Weights of a small transformer language model: MLP 448 SwiGLU.
Each number is 128 + 32 x the weight over the matrix's rms, rounded and kept within 0 to 255. Layers, rows and columns count from 0. Numbers have three digits each.

# layer 5 attention output, 160x128, rms 0.143, rows 105-159, columns 64-127
106114103212101090196109119092101165111154083090125126152101159156122116124128181093142146076064152108130118150130181173094109144134120128147136082154122122128109101133178145119166136117156161
100111077145162114080100137172130203124116105206056061132088078120162097118093155128099128103115178100143106114126129108129167123123118104152143146138098095076178187090113142083080091136158139
165132124132180149097138135135096165094064172133116118069102107141092138165086062155174144130173103119180156142178163101114044099176119151133137126126122108161094109114109141087096185163163105
108112147137134113126152141149125028122082158136072137138091093094115098149107082158101116135098124112110133102099144111103205077121123159093144091130128115113116112123152131130130103136163049
099105096104114158125145131096094139085113122189179126151123129123132151135081142113083122141099113138166114161110122090137169173120131084143083185155055124084064182161092158136130101144185128
104167127159122156119139171064151108137144126139124130156110119139149165092154132103158145087099078114140119121119128113090126149098143137088063108130152140142131101096165136106216124132074097
083073137140149130144115145104104102141116094071183092150176144137117148102147149145138163062150100175126134179017183094085104165100127144161107127112084129077134194114105200112085115097127105
157095146136139190101138117198048155123129149174185147162122151106084146175113167121120129101103107130140163124110170135162138106118107150138083132071140082152098164131139160116144148128095147
172179148132138167130110077148070144183139046136168119105140154150122173105170114139081128112101135094152098078108074117169156131085109137080189227138176169088153116118150174130084222183094107
110132139149164126158189125178064086091131110157133145101110126093061124131051153137151038155148112092185135063140084107115223135105107162148118092156148095070095124142138122073156110099103116
177080067217143185118070118143142128121168134174110088190135137151105130138062168090127121163095178055111132109129131154089132132130146133152177173097128140133055119105177102118115130137074109
122141157095152184174116124139173133099152067119157167171137138119124123166130136140079121099140154132126112161108128067180114171110067127159143194124125141126168097088151180097125179116138142
077110119133166134108117137179108151107135094152146123076130153172183135035162160097165118119135117152116117160135149131097070166209154136118080110113081156165137140071109154092123106131157135
105172157153126116088121065133099172125148109169156135115151139147146111153128126131115127118097113107134117085181166119163117108151156164109135161168148151102104114146070204076169102100137097
180132146115123054146113173157146182129115100174179108098125107149120108129133114153129098082099119093118088114082068129096132069154147138092151148099141108108189069078142113110187127134115099
104147183133104126130112116172111094107196142193131142143094083126143131150145109145122100136161108142117180165120152094103144146176172132131161085089115141129107163169132189157102094075156135
146153142123229142123127144160172124139075110126176149109085105101144098143187185109095142166135124137138092118119095091130084050093137199138144187152129103120143161115085084142167099126104127
151141186133096196131142119141124128142154109106124131133121076154121169112157107112139158166100113132122144177082090105151107102135146150110122100112101146109118133142114190119108107180167053
089174155148108159149136155160099062166160069175102200123117108066127121168164133175143099130055124133068103094156159109107151136141159099146108124102098139101145153082079165128113124149108146
116179034127172110158135180129137134103114202140145122117143165104136172079013161076148163130110074065142172161135158098110106220148093120107141107073112106144142079060117137094132116100120134
145137132091217173152132129139105144078164159105165134075148140141128110094134104173167199139112136166132136094111153103144151148142109132147103109173078143103163165124120144116158120097120115
142159098124147135115072147174134146148183150138052159120075140145097086132115142171172088155098178081118127170124169156142112120127091110169101161116150106191158083105148140176174137106091150
120179129103090116132108169126182132126115101163159116095131162155117125157139120063082099109090087063178073169151090153144114098132191106201118113122137087171148106131166194135083147110161068
119147152163123130127142115099148078138116136115148102099140078098084163148120100082062126069098086096165119106150123141110106120128096142149137107096144119138020053159175104076157081114117178
110176097193158143112123153154122139115056055135100122114106161148135180124092148137090115080080103056094131109115192101127112138150131113072116146101101180139107178101089155139113172082130121
200078088140080147130126145054142091101198132141152118173107101103203111155111135114127062167077108098132203131136165146063154143135140148139127140123132054059126130137120075121146208130117117
130134144130163082112092142119124104108168069157098190135169141183172118111152158126143122159126146099081203104137199097112118162093106132113119138194122140168150111132114109127101154144132139
130079144120088125133145140171077092124139090108109130127158128124120110243172118122142115134131070148108151060079126127119163124064141152176135136169129095109124131104082125163095096112150173
161172054119074186184107119097185134131126152160139105070198140131163143134089113114135125075154101166155147144182198091097140150084099137119085126119081097101166162137129139136082088157154092
121125089181166233199187110175194034115094062138115160078137163153113123086185137153140079070159156110120137133124131123118150162087147134111152080151157136106115112126097213137085131101158134
123125118150105056138094083197151141142130107126163094182101125127077115111170091070152171068087074105137121112108067151147119185151165143102166115127038131067116175080088101089142132152156128
166052147119120194143130136120148119126128127084099163109086112163093190126086140133161134148082131115102120153114067134121141097138127186097136092133075087155230094146093161120095177105136069
102135098210097176113157072112105170130078097145132098136196143116107147137157081129138093156123207177179188081190135157109063103116119151121151156177093112142126199123093152146147139091085136
143110126108123102085114084153105138163147123135103121166118158096132123114082079149132109115091109153071153151060138105181143140164170164107181146189184109176119122118105133096154148135140175
089161162111089147074161105101103114096115097137140168129089105088145117132152104132110155160082130156083124092141119112134150090078122122124155172178127122156101118083112128131153115121141057
125125126136153164113165110165117123107192094118159101130169080149059119127154054087111092139135052092133172121074079161148144159118163137134169145053152170167111107117133124118164127142179116
134160140155205165151138117144083096172103182138158197137117108123114147080089121122120146117060106135123160102222119137145067125163162126157177131176102149107135099120100154111147126089119117
166120179190072123132137156157156145102181099123132132160148145138155123141117166167119122093091178136095129130121053135149107107095241171108102110132126138138090117167136163093127168138167104
066093183092211166096090098057131110171086107088118097163088081091141112138127131118091181113141118124133136105102128113114132134160172113118148155150139168155130164133111109163139082132118079
152079162143156096120185077130106171167215202067119064137133056149138099185091159149149126147104151161137107155162128164085103055138154170122135163173113140115146129142146217152175100104111101
132192119119073117109114129110118090186207097126122131180130116109152107137127113129138113160097062185161111133112145180142157133185138109156077178096207082214104118174164134148111188139115186
119116127130115192130145181139095207130124168065114137120124188131108112113166080125143151142126118144102122138166100148080069119106080133125129145149106167125104122146183121153116103132138108
132129120118177074068162148167132134135097182090176167166074163128052164104151139089169134152128115104160091140127122162146128125077157117130072103133163108128135144160156110100114085135106130
158109100117098114139122114104186112127144103156144120207131131183173182064089133114138115170115196073092133165149101126129127173162121085120098103090113104121151145141095143114117100144148094
079119132169129147142138083120108092138068193087095092103145152053125136095128109133145119075147120171169106172113157115156152114116150136108108162125108099109170131160092112087118135151148155
122098099086100129096141174149136072144096197075160124182081168113135100109129121148115111154088091061133150090140142125076118094115101104191160183156114138130124135147150120109177142070137077
113043217186131102058138101110077197115089063035135090163214070149129123119131144104114171156128173078179176236052084125236090082147098144128229172117106134154103144144079125061106138173129024
116150157153149092181141119117167100137152154071160093142094095160092151179198130157106080151145153159152108145123123133151153137194170182154171092117145100063151141077150113112127137133138131
097107170096105138149127140137151171158142203143160129156094117130145090105114088137157152167096150089182108137173181135156166111089147131160158155155107110121158138090187109142084118116141171
069132119112122104163092091163134127133121100137082124165109125138168066130206135113102124089169127126040176123126153113132086094112083066137162184094127109095141097148091135108120116131127106
107114090155155104115127101118104146097134106108150120159126170059100120083128143106159088108130119089119124109135151073163157077139141155144103112116108065099161174174118179111148105119138122
178124164116099195137108122154129098116095146135149166103116156114098062160113134118131127163163152086108096165132177103166072094117105196160153100100191129157166116197142176087141132128157124
177073155135124169147079126133129101108096080158151162130140084072151129218145127122086185165076066065104124169175158137094123099117104216106159102168127149137136118105183102115192083067093087
115107101083111135149163131158150155086154126133105146158140123098078178165138160091119078158173105147153073137157085111163163186062086098068090151142100109126151158113093097185111121140076126
101162111104143120178166142104153046098122183135129080110123120189094173136184118212137113177100145169207154110129141128098092138175174157111172117155077107142158137085130148127100108132150175